Weights of a small GPT-style language model, trained from scratch on English Wikipedia.
Training: a variant of Muon for these matrices, 9320 steps.
Each number is 50 + 12 x the weight over its row's rms, rounded and kept within 0 to 99. Layers, rows and columns count from 0. The size before them is the row's rms in percent of the matrix's.

# gate: layer 3 MLP gate, 448x160, rms 0.225, rows 257-271, columns 0-159
# up: layer 3 MLP up, 448x160, rms 0.216, rows 257-270, columns 0-159
# down: layer 3 MLP down (transposed), 448x160, rms 0.146, rows 257-270, columns 0-159
gate257 102:45 62 33 52 59 48 47 38 63 46 57 51 66 53 71 65 36 22 67 35 67 42 60 39 28 65 37 41 57 68 29 33 59 54 43 53 60 62 47 40 51 61 46 62 64 66 49 68 27 55 57 53 37 27 47 36 44 48 61 55 51 52 47 63 44 23 79 44 71 49 53 49 32 56 65 43 56 33 44 63 37 51 51 59 23 58 51 49 30 48 55 60 35 58 48 27 55 57 34 52 68 62 69 44 40 56 45 46 45 61 42 43 67 40 51 41 51 45 52 41 43 51 39 48 75 39 42 37 44 58 40 72 48 51 65 52 62 57 44 50 29 44 74 42 81 57 43 43 48 46 59 56 55 37 62 52 58 37 28 57
up257 100:60 36 42 38 61 46 41 42 41 49 52 59 52 47 71 84 30 58 37 63 53 60 59 33 40 66 65 49 63 59 63 43 24 69 53 51 47 54 48 33 45 73 46 41 34 55 24 34 46 56 60 64 69 51 61 53 35 50 39 58 43 59 70 39 46 62 51 71 67 43 53 46 59 53 44 53 74 45 47 60 44 46 29 66 50 48 48 49 61 48 52 54 44 38 60 37 29 47 52 26 40 45 52 47 42 29 46 40 56 56 59 65 58 79 58 57 35 27 41 61 52 24 45 49 63 60 51 52 54 48 53 78 56 54 58 58 60 59 35 42 64 45 50 37 71 46 75 33 55 54 67 49 48 43 28 44 48 30 62 58
down257 099:45 75 52 44 45 60 48 43 61 59 66 28 47 49 45 30 51 57 48 51 41 34 38 59 52 35 35 55 36 57 60 63 44 56 33 37 54 51 42 47 38 32 62 47 62 57 61 51 40 44 49 34 43 26 50 45 70 47 40 53 49 49 41 68 48 31 59 50 51 54 65 38 62 41 53 55 29 51 25 57 41 40 67 67 52 58 29 45 27 38 40 52 57 54 53 45 52 39 79 68 70 59 88 55 69 69 63 53 56 07 52 38 28 23 53 39 43 58 64 50 41 64 41 30 43 63 52 51 54 65 47 53 49 45 55 42 57 55 49 46 33 63 61 44 63 47 38 47 40 38 39 38 58 33 42 55 54 61 45 52
gate258 104:59 54 56 53 60 51 56 61 51 41 58 63 45 34 45 48 54 47 54 53 70 61 57 62 62 57 41 45 28 62 47 47 42 39 52 61 67 49 57 57 71 41 51 56 38 53 60 44 39 59 70 36 29 61 50 27 26 45 46 09 40 32 49 45 41 45 63 43 58 36 58 51 42 71 71 57 47 44 54 37 35 64 24 43 39 47 47 30 46 31 50 48 33 29 64 57 58 22 34 47 26 56 44 40 55 57 59 41 77 32 44 44 58 52 54 50 36 61 63 83 53 55 54 64 38 54 41 48 49 57 47 60 55 50 59 32 39 57 50 57 39 51 50 63 44 49 28 45 41 67 56 52 55 58 17 39 38 66 45 56
up258 096:46 53 37 42 59 44 52 66 38 58 86 58 44 34 51 32 50 38 57 56 23 56 74 57 36 60 21 64 34 57 53 61 62 57 67 42 54 55 52 62 66 49 51 50 27 59 54 29 50 53 62 45 50 61 61 64 44 57 58 40 55 64 40 47 40 21 51 56 62 58 61 28 56 31 55 47 52 45 30 45 23 49 53 54 52 35 56 51 41 46 38 33 42 52 58 45 53 48 55 81 22 29 63 61 55 42 50 43 61 41 46 46 56 53 53 61 39 50 37 59 63 59 35 40 57 66 62 37 43 51 49 48 33 27 51 43 41 44 21 35 60 62 32 63 46 50 60 42 62 64 39 74 42 52 39 51 45 52 60 62
down258 103:44 38 92 71 43 48 48 24 57 35 72 51 56 61 45 53 56 44 33 41 55 50 47 36 62 32 54 55 65 51 57 80 39 35 47 53 58 48 52 55 49 36 49 56 49 46 57 54 53 29 60 37 35 42 65 44 83 47 65 39 66 42 47 43 57 50 53 41 55 54 44 47 61 85 33 36 52 43 53 51 57 27 43 43 54 49 48 70 72 49 46 53 66 45 67 69 36 44 47 59 45 50 48 49 66 51 45 52 60 41 60 73 58 49 51 53 45 56 46 46 49 43 38 69 56 46 67 60 48 65 44 60 29 51 41 52 43 50 36 37 44 41 56 63 53 37 49 51 36 90 51 52 33 55 76 59 31 43 50 69
gate259 094:46 55 57 69 66 35 47 40 37 81 39 47 49 53 38 66 38 63 53 46 63 50 49 62 61 54 31 64 45 52 63 47 51 54 52 68 53 51 48 50 44 57 46 75 70 49 64 54 40 51 42 42 49 63 66 31 46 53 60 52 38 46 54 39 55 56 50 41 58 54 54 29 53 38 59 47 43 45 51 56 48 56 36 32 37 34 32 61 73 47 55 54 38 43 33 42 55 50 44 49 49 72 60 37 64 64 53 51 40 41 51 37 19 74 39 51 69 74 62 46 32 53 31 55 61 38 29 56 49 48 19 43 61 40 64 66 61 61 73 63 69 53 53 31 27 24 51 41 48 43 70 52 38 37 53 41 68 41 60 66
up259 096:58 54 29 54 54 45 35 60 38 69 57 54 53 46 55 46 63 52 72 50 69 56 56 32 71 69 61 39 52 50 57 67 49 59 57 45 51 46 70 49 63 68 60 59 57 44 63 68 35 44 38 28 37 40 52 48 66 42 65 57 44 37 55 42 70 46 44 55 36 45 57 31 60 23 52 48 49 52 39 49 32 32 47 66 26 33 32 23 59 65 69 66 50 47 49 42 41 54 61 40 62 40 59 54 61 49 59 56 46 74 27 35 29 49 29 55 64 45 52 42 59 43 49 46 49 30 57 39 62 46 42 76 35 31 55 82 43 36 46 49 46 39 50 53 58 46 67 53 45 29 49 27 40 55 37 48 50 42 58 54
down259 095:21 50 58 58 34 48 61 45 42 53 45 44 53 81 37 43 46 44 57 35 64 47 50 52 79 42 47 52 37 39 59 31 46 73 54 31 53 63 61 54 56 25 33 64 41 32 52 39 62 73 39 62 52 68 53 43 54 36 56 53 53 68 63 51 52 69 58 42 42 52 61 58 44 47 56 39 37 36 54 53 57 36 57 41 58 49 46 40 55 38 21 47 46 36 38 65 53 63 44 73 46 36 36 63 57 35 51 62 42 40 67 50 52 22 36 44 57 43 58 67 63 52 35 28 50 47 48 50 55 62 31 40 36 57 49 42 53 60 33 35 36 49 27 81 50 46 43 54 60 68 77 58 48 57 44 62 53 47 34 58
gate260 084:55 41 65 62 47 55 40 56 52 14 27 63 60 32 51 61 49 46 58 61 49 44 49 42 37 60 53 52 47 27 50 37 55 60 60 46 63 75 34 51 51 49 42 66 73 50 46 47 55 51 48 39 53 41 60 59 50 44 54 43 42 38 54 33 60 33 56 57 57 53 43 54 47 66 41 49 39 58 32 38 54 51 46 48 53 57 28 55 26 45 52 58 59 30 62 51 25 60 49 46 37 48 70 56 60 54 63 39 68 37 55 30 38 59 30 49 56 82 48 54 58 57 67 55 45 39 53 47 64 67 45 41 48 44 67 38 45 40 51 57 72 43 50 33 38 23 49 54 54 44 32 35 45 67 24 78 82 30 51 54
up260 094:49 41 36 64 53 63 63 38 25 70 38 60 71 64 77 65 59 66 40 53 42 35 41 51 40 44 63 25 62 27 49 34 72 54 30 53 38 43 41 44 47 48 41 31 51 46 39 66 46 49 47 45 62 80 65 50 54 27 26 28 54 35 53 32 62 42 52 54 36 54 50 36 52 50 53 68 46 51 50 66 62 53 40 52 62 62 30 58 53 49 55 36 52 59 41 56 56 36 53 60 62 28 22 44 55 51 49 57 65 49 46 52 57 45 54 31 52 47 44 50 48 44 60 66 52 81 57 54 53 76 50 54 42 61 41 46 30 66 49 48 39 39 50 43 41 40 33 56 52 47 48 37 71 58 32 35 57 65 50 64
down260 100:59 20 36 78 70 43 43 62 49 67 59 50 52 70 55 49 48 51 50 49 51 39 33 50 43 73 62 64 50 19 48 31 48 44 24 58 58 55 42 68 46 56 49 42 49 47 44 67 53 37 52 39 53 46 48 48 51 51 39 62 46 59 54 53 57 44 42 71 67 49 49 52 40 56 41 33 54 43 50 64 56 31 40 57 39 56 33 65 50 52 54 63 72 62 38 57 43 42 47 47 47 53 31 40 45 71 34 25 63 34 52 41 50 59 63 29 39 92 39 81 56 46 63 55 57 44 64 61 46 79 50 71 49 54 60 44 28 45 51 45 42 47 55 41 66 41 65 45 45 27 45 44 60 62 44 45 45 51 44 63
gate261 101:58 54 44 37 32 77 58 61 52 46 63 31 38 57 55 54 37 34 53 44 59 43 54 35 60 25 66 71 43 32 73 71 53 32 52 39 41 65 52 41 53 63 45 53 55 45 59 64 54 43 70 53 52 35 64 54 70 45 54 47 51 44 50 47 13 41 66 60 63 37 40 41 48 51 66 42 47 50 08 18 50 32 49 53 48 58 46 56 52 54 65 50 65 48 21 57 37 53 53 38 48 59 59 53 50 50 69 54 61 46 54 58 37 59 48 37 58 45 49 67 37 60 60 43 48 29 51 63 57 63 49 31 55 42 49 35 54 55 58 38 52 53 62 55 65 58 42 42 67 53 62 41 57 28 57 72 71 57 66 54
up261 099:50 38 51 55 63 27 76 59 70 44 19 53 82 59 54 72 58 55 68 66 57 53 24 59 58 50 42 37 58 46 51 63 54 66 35 59 49 60 40 46 43 59 74 60 53 43 52 80 44 59 55 48 48 51 57 47 52 61 50 61 37 57 33 46 50 71 53 60 38 65 33 43 64 51 48 50 63 62 63 37 55 64 69 66 35 50 33 51 70 51 63 59 40 44 63 40 74 54 43 64 68 60 49 48 53 43 47 58 58 45 78 45 56 61 54 45 50 53 91 39 53 53 45 65 50 62 56 51 48 50 40 61 51 43 44 44 62 55 51 67 60 31 52 58 40 47 43 44 43 24 51 57 50 36 45 43 40 22 42 61
down261 100:64 49 28 38 50 59 45 29 68 44 60 49 60 44 46 42 50 45 27 70 51 24 67 44 48 58 66 56 55 57 59 41 22 55 60 62 59 55 34 32 37 53 49 34 42 60 75 60 53 70 40 45 48 40 54 45 66 41 53 56 50 46 46 48 31 44 54 47 39 55 59 44 57 71 54 42 51 52 26 79 50 37 55 47 43 54 49 51 53 58 44 47 62 40 39 64 31 60 47 38 30 66 46 64 28 78 65 34 50 37 41 32 45 49 60 55 66 38 61 31 70 74 54 48 51 40 44 42 58 71 44 48 64 30 62 47 42 61 32 56 54 40 64 69 42 49 38 49 32 49 47 51 50 72 51 64 31 32 57 44
gate262 100:60 53 61 47 55 35 40 48 51 58 42 69 33 43 66 57 49 48 64 47 40 64 28 48 49 50 66 25 35 49 68 50 57 50 48 50 52 43 49 34 38 45 77 34 55 78 40 56 29 47 50 44 33 36 66 62 54 42 43 61 40 50 58 50 47 35 63 53 35 57 46 47 76 33 57 37 73 27 63 53 43 68 76 31 41 43 65 82 44 25 44 37 44 57 50 46 61 46 45 55 50 40 30 57 48 38 24 55 54 70 52 59 52 47 39 62 58 45 70 50 46 55 39 50 72 44 61 35 47 34 34 60 61 52 43 36 44 56 41 56 42 38 50 61 38 49 52 60 69 66 44 74 54 36 53 63 41 53 33 58
up262 105:61 58 84 64 42 54 54 49 58 44 37 39 66 62 49 50 45 60 56 43 46 35 76 52 47 39 66 40 48 43 50 39 42 43 55 57 32 47 39 57 36 52 49 37 67 49 70 36 45 38 45 29 54 48 55 46 71 69 45 49 58 58 61 57 35 47 47 21 50 47 62 55 46 59 72 54 48 65 41 56 55 40 62 42 56 59 27 57 40 58 60 33 62 51 31 60 45 36 36 52 61 50 54 58 33 31 56 38 48 47 67 65 36 30 61 40 44 45 41 46 42 29 51 47 31 49 46 43 43 55 29 46 63 70 47 47 70 80 87 53 81 72 49 56 63 36 37 55 43 51 52 52 33 45 53 66 54 60 40 44
down262 103:30 53 22 24 54 48 63 64 46 56 67 56 60 47 46 25 63 57 30 72 59 83 41 55 61 54 40 37 45 47 49 55 39 57 39 52 49 41 56 42 68 51 44 60 51 53 52 75 61 45 44 67 51 40 63 53 47 52 63 61 53 61 58 28 59 63 75 68 45 53 39 55 61 51 53 53 63 63 65 48 42 48 53 53 50 41 36 58 61 54 52 61 37 56 50 43 48 42 67 54 25 29 33 50 49 72 44 33 48 70 25 44 60 57 59 64 37 44 65 31 39 54 52 39 55 55 66 59 50 57 44 46 52 64 45 62 41 45 40 23 52 13 41 59 53 56 26 47 58 56 49 32 54 71 36 48 48 33 55 56
gate263 100:40 55 41 26 38 36 42 54 48 43 55 65 48 50 30 56 28 54 31 39 58 38 47 79 48 65 44 50 58 50 28 30 41 53 53 58 70 56 48 62 43 56 62 49 49 53 66 35 54 34 64 59 63 23 41 51 39 58 42 52 53 47 59 52 40 46 47 59 62 46 57 59 31 69 61 50 37 41 38 56 50 55 60 39 41 47 23 29 65 32 37 60 48 60 48 69 40 40 41 26 52 58 45 52 60 66 57 37 47 56 36 51 63 48 46 43 39 32 61 45 56 46 32 53 47 42 48 37 46 77 31 70 30 33 60 48 21 56 39 37 43 43 37 40 71 69 60 45 59 75 52 56 58 72 36 56 34 61 43 44
up263 096:52 75 17 66 49 34 32 56 44 38 37 47 37 53 62 60 68 34 63 53 52 61 51 37 66 52 68 48 37 68 24 71 47 67 68 47 49 57 36 47 33 47 49 39 47 45 69 52 39 65 51 52 58 51 68 40 73 36 40 43 55 55 39 59 34 42 41 77 52 54 52 57 40 25 58 37 66 33 63 50 44 36 54 48 45 52 61 42 60 39 56 54 41 67 54 36 36 66 50 64 51 63 59 39 51 53 54 55 60 67 32 53 64 61 49 45 48 48 41 39 46 61 66 59 50 25 54 47 44 43 37 42 54 45 41 54 65 50 51 76 56 73 54 54 36 68 44 73 74 35 59 46 54 49 71 54 51 62 25 48
down263 104:39 72 53 55 51 58 53 43 41 42 34 61 62 64 42 57 58 49 55 53 40 51 78 36 50 45 61 45 42 43 61 76 46 46 39 44 26 60 64 52 40 66 31 61 61 41 62 55 41 70 55 40 48 57 64 29 48 54 51 63 53 55 50 35 58 39 60 35 57 47 46 37 59 31 33 63 56 90 69 51 51 46 48 45 74 55 51 60 56 58 32 23 42 81 57 19 51 39 56 43 38 40 69 68 44 37 49 62 45 52 58 57 52 55 43 47 48 47 47 51 43 60 53 55 39 53 52 33 59 25 70 31 63 44 59 52 41 67 63 61 54 37 62 49 41 37 52 69 58 56 46 28 49 29 42 46 48 40 45 33
gate264 096:53 71 61 58 67 40 29 56 59 37 54 67 49 41 46 38 42 43 52 49 29 40 72 80 40 43 44 70 38 57 57 43 55 53 54 52 53 56 69 43 36 48 61 63 47 46 51 47 66 41 66 47 54 37 46 41 67 51 68 59 52 65 57 48 50 44 72 66 40 60 44 57 54 29 78 61 63 43 53 43 55 39 52 47 56 40 66 41 51 55 38 45 51 59 64 54 49 46 42 30 48 60 51 44 36 58 32 47 46 18 42 74 74 71 55 38 36 66 59 47 63 40 52 81 33 63 72 53 33 42 67 43 43 54 49 41 41 54 46 71 35 44 22 41 56 71 54 45 53 44 48 53 31 52 56 57 74 64 50 45
up264 095:35 43 29 44 52 35 29 72 56 64 50 53 57 72 32 51 65 25 76 62 66 56 20 48 44 58 50 50 71 39 52 59 38 40 40 54 54 63 44 44 61 52 56 54 30 32 67 51 47 33 30 50 52 53 47 38 55 49 66 36 43 53 55 53 49 44 56 45 62 44 53 43 34 38 57 64 62 43 49 54 50 40 46 34 62 65 51 63 69 52 58 16 40 13 58 55 54 49 69 49 44 46 27 64 60 69 40 42 70 69 49 54 57 56 41 53 56 43 39 74 45 65 56 59 40 37 63 54 54 41 47 65 49 47 56 51 35 45 70 43 45 38 61 51 39 32 30 55 39 63 43 54 56 61 34 68 61 51 50 60
down264 100:58 54 45 53 39 52 37 39 54 54 34 18 32 62 49 54 45 36 48 45 40 65 49 55 50 51 37 66 52 44 44 61 57 56 38 73 55 29 43 63 32 51 63 58 52 41 48 69 45 29 48 37 46 46 61 54 44 41 51 49 39 29 50 61 38 50 44 50 36 38 44 48 48 47 49 57 56 58 49 58 50 23 47 69 48 51 45 55 65 36 71 34 30 28 68 45 43 42 65 55 44 55 42 63 36 49 39 33 67 51 45 34 43 54 42 72 43 20 46 65 47 87 49 54 47 75 47 51 38 35 53 43 52 43 47 46 30 45 58 57 53 41 46 48 59 38 15 44 48 37 42 51 40 39 13 68 32 48 50 60
gate265 097:54 56 70 67 83 44 51 59 24 71 55 61 64 53 44 40 51 58 71 67 66 69 60 46 49 69 56 59 29 58 67 54 47 40 59 55 51 62 46 46 64 57 52 53 64 57 65 40 52 60 36 43 50 49 49 59 29 50 46 47 47 57 46 50 37 64 61 49 44 64 55 48 55 48 56 64 47 63 46 56 67 46 29 52 45 47 57 55 54 91 54 46 51 73 61 58 37 36 88 30 36 68 31 38 31 67 45 38 42 49 51 37 58 39 60 44 41 53 50 59 22 40 35 47 46 61 66 41 54 45 46 60 52 41 49 65 70 40 65 46 61 54 39 64 43 53 59 52 27 60 69 51 40 36 50 51 33 35 47 58
up265 101:71 38 44 53 44 27 48 48 66 38 55 53 46 37 51 46 60 49 60 73 67 42 56 41 62 56 57 46 43 33 56 51 44 57 49 49 48 49 43 37 51 60 50 55 33 56 37 55 72 61 80 53 50 39 34 27 63 43 58 64 47 63 32 22 42 61 49 60 60 65 59 58 55 25 38 43 67 64 41 71 62 52 53 59 39 47 59 50 49 55 60 53 58 57 63 56 63 48 50 67 60 51 60 64 16 42 54 49 79 40 54 53 47 34 56 56 76 45 51 31 53 31 82 46 35 43 49 57 51 50 60 43 51 37 67 51 62 43 49 45 24 53 69 62 58 70 59 45 28 53 70 40 59 59 66 65 48 39 56 39
down265 102:52 50 48 43 67 48 58 47 41 48 32 59 54 57 40 81 56 50 58 52 57 70 63 69 64 63 60 66 63 38 38 46 45 59 39 47 53 44 42 35 54 48 59 43 37 56 73 39 39 39 43 53 63 43 42 50 41 57 40 49 56 64 44 79 41 59 26 70 24 30 39 37 31 53 27 72 56 45 57 59 53 17 61 58 56 57 41 46 58 36 36 49 33 37 44 54 74 33 47 55 24 55 47 39 80 51 49 58 49 80 36 74 57 67 44 56 47 33 44 71 41 47 38 52 47 56 50 63 46 28 54 49 76 43 48 53 44 43 56 58 59 57 52 46 52 48 45 43 57 31 43 54 49 55 44 61 56 69 50 44
gate266 096:63 32 20 69 60 52 55 36 61 42 72 60 45 46 69 50 70 35 53 50 41 31 57 62 49 72 57 43 49 43 48 53 59 52 65 76 54 49 46 34 61 25 55 43 43 40 59 56 53 45 53 78 56 62 46 65 52 43 40 39 41 23 56 73 61 48 38 53 39 38 45 37 55 63 58 48 44 55 46 71 44 70 67 51 56 58 40 50 38 49 41 78 66 42 62 45 39 64 54 52 43 52 52 48 36 55 46 35 57 33 45 53 33 59 62 37 65 52 54 83 42 41 52 54 66 53 53 44 43 55 49 35 53 48 35 59 47 51 69 41 46 44 59 48 47 23 57 56 17 35 53 81 53 49 51 46 49 26 53 53
up266 094:39 55 36 61 35 68 41 42 57 62 35 79 42 44 58 46 67 49 35 56 63 75 33 55 41 37 61 61 39 47 68 59 56 72 43 67 52 62 40 36 24 52 53 56 43 20 48 64 56 61 61 50 66 45 34 64 65 64 38 39 56 38 50 47 24 65 47 53 51 48 44 43 51 53 54 59 42 35 51 62 54 64 46 36 27 56 45 55 51 62 43 45 64 62 58 66 38 70 52 18 64 44 62 48 42 42 57 52 40 38 43 43 53 56 43 66 39 63 31 45 57 63 47 53 34 39 49 37 61 51 49 45 53 42 42 51 69 35 66 39 41 45 53 35 65 73 33 55 51 47 60 49 62 48 45 45 30 29 15 49
down266 101:35 72 32 33 54 56 37 80 54 72 59 43 54 51 47 54 24 58 51 42 49 51 64 39 57 55 62 60 61 55 25 50 62 62 59 46 46 61 38 53 59 51 53 60 50 58 57 35 54 66 37 44 47 41 61 41 58 37 61 52 33 67 40 62 38 73 50 44 44 51 55 47 44 44 44 57 74 29 55 32 43 44 30 58 57 39 70 47 49 47 46 30 58 56 42 57 74 32 60 34 54 46 47 51 45 65 44 55 49 57 62 48 60 61 59 71 65 48 40 23 37 50 59 48 82 27 53 28 54 69 30 53 49 33 50 40 20 51 58 56 37 54 40 71 41 60 50 45 39 44 50 44 45 69 50 72 54 50 57 33
gate267 096:34 38 55 51 34 43 62 31 65 50 69 68 45 42 57 59 45 52 28 67 60 34 52 74 59 62 49 57 50 39 51 47 53 71 24 25 50 47 37 32 22 56 40 40 64 57 46 43 56 69 72 49 37 52 39 48 42 42 44 37 50 47 24 46 43 52 46 34 60 38 48 27 59 34 60 46 49 55 54 41 42 39 37 62 54 70 51 59 41 72 42 50 32 47 41 44 69 68 58 57 34 56 67 43 66 55 53 39 32 59 79 69 61 50 63 54 46 74 52 34 51 37 51 60 35 49 59 49 51 55 26 60 49 62 29 39 37 47 62 53 60 47 35 37 34 60 38 49 64 62 73 50 54 44 43 55 46 54 53 40
up267 099:65 46 59 29 46 49 49 36 40 35 54 64 43 28 42 44 64 49 38 34 50 66 62 58 43 35 54 48 51 35 56 53 39 57 41 35 64 63 51 37 62 37 40 27 52 56 73 40 40 35 47 67 54 49 62 43 64 51 70 46 45 48 69 55 59 33 59 28 43 41 61 59 34 59 55 40 43 40 54 44 31 46 50 49 42 57 49 62 52 57 71 54 75 73 69 27 50 28 58 57 62 53 60 32 49 47 63 53 59 63 51 51 43 59 44 51 51 58 52 50 47 27 38 28 45 39 51 34 81 41 59 68 52 37 65 36 61 49 67 59 48 64 55 79 70 40 56 43 63 59 43 19 57 33 52 43 57 50 61 61
down267 101:20 46 48 50 53 56 66 46 32 60 38 49 64 48 43 44 53 55 36 24 34 49 45 52 51 40 60 64 42 50 35 60 43 70 58 41 45 45 39 51 50 48 35 44 45 44 45 50 39 50 79 62 64 66 32 47 51 53 38 55 54 45 55 75 69 44 57 58 55 40 70 62 72 51 46 49 64 49 56 47 29 52 68 64 74 72 47 50 24 25 44 23 09 47 52 42 55 67 61 44 60 38 28 63 42 43 38 57 28 36 53 38 66 66 58 59 50 51 48 34 43 42 60 25 43 42 57 46 50 61 45 53 55 60 45 30 43 47 58 66 56 54 68 52 59 39 61 61 46 52 35 62 36 49 62 45 42 53 56 37
gate268 108:53 48 55 32 45 42 44 60 53 28 45 56 55 40 35 66 41 45 44 49 36 46 51 67 49 28 32 28 44 41 34 43 46 59 25 54 34 84 78 56 58 44 55 54 72 62 42 48 63 53 63 68 58 38 61 58 35 50 50 50 68 38 58 78 51 52 70 59 42 50 67 58 60 51 51 63 53 50 46 46 68 56 68 32 40 54 48 51 50 59 46 31 67 21 33 54 44 55 46 60 54 43 48 66 48 48 40 61 79 46 58 44 74 64 48 52 38 70 46 56 47 61 42 68 55 45 58 30 34 53 33 37 54 45 40 40 35 53 69 48 46 59 57 77 38 36 58 54 49 49 51 70 29 60 60 53 49 55 51 63
up268 101:56 55 48 55 43 41 78 48 50 50 40 69 53 57 19 56 44 49 53 50 61 49 77 66 53 45 46 55 55 54 52 49 47 46 26 48 57 40 28 53 44 33 39 54 74 42 54 70 37 46 62 36 66 30 36 32 54 35 54 53 59 50 80 68 49 35 70 67 46 48 63 41 59 36 59 59 55 49 47 38 56 89 69 56 37 61 58 48 52 49 26 43 66 45 52 60 65 54 28 31 36 50 28 61 45 42 21 63 41 59 38 54 48 55 40 56 35 67 54 33 57 37 58 44 32 43 52 53 51 59 58 48 42 66 65 39 62 42 45 60 69 37 56 56 58 40 50 52 55 48 38 60 38 58 45 44 54 74 56 45
down268 102:51 44 27 20 60 48 57 51 49 48 49 40 60 34 69 57 45 32 42 41 43 48 61 46 44 30 53 43 69 52 47 51 56 48 68 42 59 58 44 40 18 63 65 52 66 40 40 60 80 53 48 33 33 32 59 58 34 57 47 64 34 50 75 63 35 60 42 65 41 68 40 67 56 55 72 41 26 42 40 42 67 64 33 40 34 51 65 37 34 43 43 38 46 48 48 65 37 44 62 47 45 72 49 44 55 45 57 65 52 56 45 37 70 64 49 42 40 45 63 39 53 66 49 61 52 52 32 41 56 51 37 61 36 72 52 30 55 40 50 58 48 71 55 72 40 41 46 49 53 69 32 66 52 39 52 56 62 61 52 66
gate269 099:49 55 56 54 51 72 38 65 59 30 75 66 59 43 73 38 55 57 59 37 68 57 66 46 52 48 65 43 69 52 53 47 50 46 55 39 64 56 42 56 49 57 51 65 38 53 67 36 54 46 55 53 45 40 43 48 46 62 54 56 55 34 52 35 41 44 60 51 52 49 54 55 50 46 50 48 55 39 47 51 11 52 53 57 41 58 55 43 46 68 36 66 60 63 41 63 45 46 52 48 42 42 60 71 43 64 36 48 73 35 58 40 49 47 64 74 53 40 43 74 68 43 44 29 53 69 85 43 60 47 31 38 29 56 19 68 65 49 36 43 52 45 69 63 54 45 71 62 54 76 62 28 60 58 49 25 37 52 42 54
up269 103:66 58 51 44 46 15 49 31 57 62 47 57 39 51 27 59 55 38 69 38 41 51 42 41 63 39 50 64 54 46 64 47 55 64 14 58 61 54 55 47 56 61 35 61 60 39 42 59 43 55 44 64 60 70 45 59 53 56 50 57 61 44 54 73 45 36 65 56 50 33 31 46 44 25 44 47 55 56 53 33 66 29 52 39 47 32 62 68 38 63 66 41 37 55 52 48 36 51 51 35 54 63 45 35 56 40 57 39 47 59 34 33 37 59 57 45 54 62 51 33 51 54 65 26 51 62 43 41 55 39 52 47 62 16 51 48 50 38 48 33 68 58 30 46 57 45 36 72 43 35 44 53 50 19 60 35 68 37 43 42
down269 098:48 33 60 25 51 37 66 73 40 44 43 65 54 37 54 33 59 54 24 53 33 32 61 50 27 44 51 38 34 44 51 66 48 46 43 48 53 24 43 53 42 51 46 29 64 40 59 52 64 70 51 60 44 59 51 55 42 40 47 53 58 40 45 22 53 48 65 62 50 53 60 65 44 44 42 42 48 58 39 47 55 56 49 50 38 32 44 41 39 58 34 48 44 67 45 50 62 46 62 45 60 35 51 53 26 32 42 64 29 41 43 36 49 74 57 41 65 81 53 77 41 48 47 54 46 53 51 45 63 37 65 50 40 60 37 63 51 82 52 40 23 67 52 71 46 38 61 46 54 64 37 62 54 64 49 69 42 28 49 63
gate270 101:21 48 44 50 44 64 34 44 59 50 43 29 62 45 61 43 47 34 44 50 75 36 70 43 13 50 50 52 46 17 60 63 55 37 60 61 36 48 46 54 40 42 47 52 46 54 48 50 43 45 61 54 55 48 38 63 31 64 36 37 53 53 42 74 31 37 61 49 29 59 39 54 35 59 45 71 49 42 33 37 43 58 63 43 46 62 64 45 47 39 57 61 58 63 34 66 32 45 64 41 43 49 37 44 59 61 49 60 72 41 46 43 62 48 61 51 39 70 53 38 52 63 56 34 70 46 45 58 33 59 59 61 44 72 49 72 52 56 41 59 41 64 58 31 47 32 43 68 52 44 55 54 69 66 58 79 54 43 38 30
up270 103:54 64 29 48 33 43 46 67 71 54 45 37 73 52 50 44 63 49 34 11 63 40 58 42 71 43 57 56 63 35 78 53 44 42 53 36 41 39 30 54 50 50 77 49 67 52 48 54 52 38 63 46 48 75 47 43 53 22 62 42 63 61 62 73 39 32 72 41 43 44 54 49 36 40 66 38 24 31 51 53 41 56 53 47 57 39 40 66 57 47 58 37 38 54 54 47 53 57 47 24 43 46 41 53 56 44 29 56 40 41 45 41 55 48 58 42 47 37 53 63 60 63 53 60 65 37 55 18 40 48 48 52 61 47 53 54 39 67 41 37 20 63 46 49 44 46 71 44 63 47 39 54 53 64 51 56 49 31 49 48
down270 099:60 50 43 42 59 53 63 39 42 23 37 49 46 41 52 61 39 75 69 61 44 38 35 59 48 61 42 49 49 63 42 28 51 50 59 41 65 50 81 41 65 71 46 72 40 68 49 24 38 53 45 42 41 53 61 39 52 59 58 69 62 57 53 49 54 65 39 49 61 36 28 50 71 48 67 63 69 36 51 38 68 56 27 45 45 59 48 49 29 67 34 57 59 49 58 49 54 56 44 73 55 53 43 49 23 37 68 29 59 63 46 46 51 59 49 36 61 49 47 63 60 43 55 43 32 62 37 72 55 26 40 75 64 42 45 50 61 45 58 53 64 56 32 47 39 68 68 40 49 50 50 49 40 44 56 49 71 62 46 55
gate271 099:46 66 57 43 48 38 72 44 44 53 65 51 57 55 50 58 43 42 57 38 46 34 51 49 50 60 28 52 48 29 55 48 44 53 58 75 59 52 65 65 38 55 65 69 55 47 32 57 43 49 43 50 61 51 41 55 36 46 57 45 37 62 64 32 59 33 71 80 20 40 65 36 45 40 35 58 45 61 42 52 52 66 69 38 43 37 68 58 24 49 46 53 35 49 68 41 51 61 86 55 57 72 63 38 41 47 55 34 68 63 63 60 38 33 40 42 46 68 63 52 44 35 69 44 34 59 29 41 59 34 41 52 39 47 54 58 47 44 57 54 72 67 37 57 57 38 40 42 54 58 51 45 42 49 42 67 35 74 40 54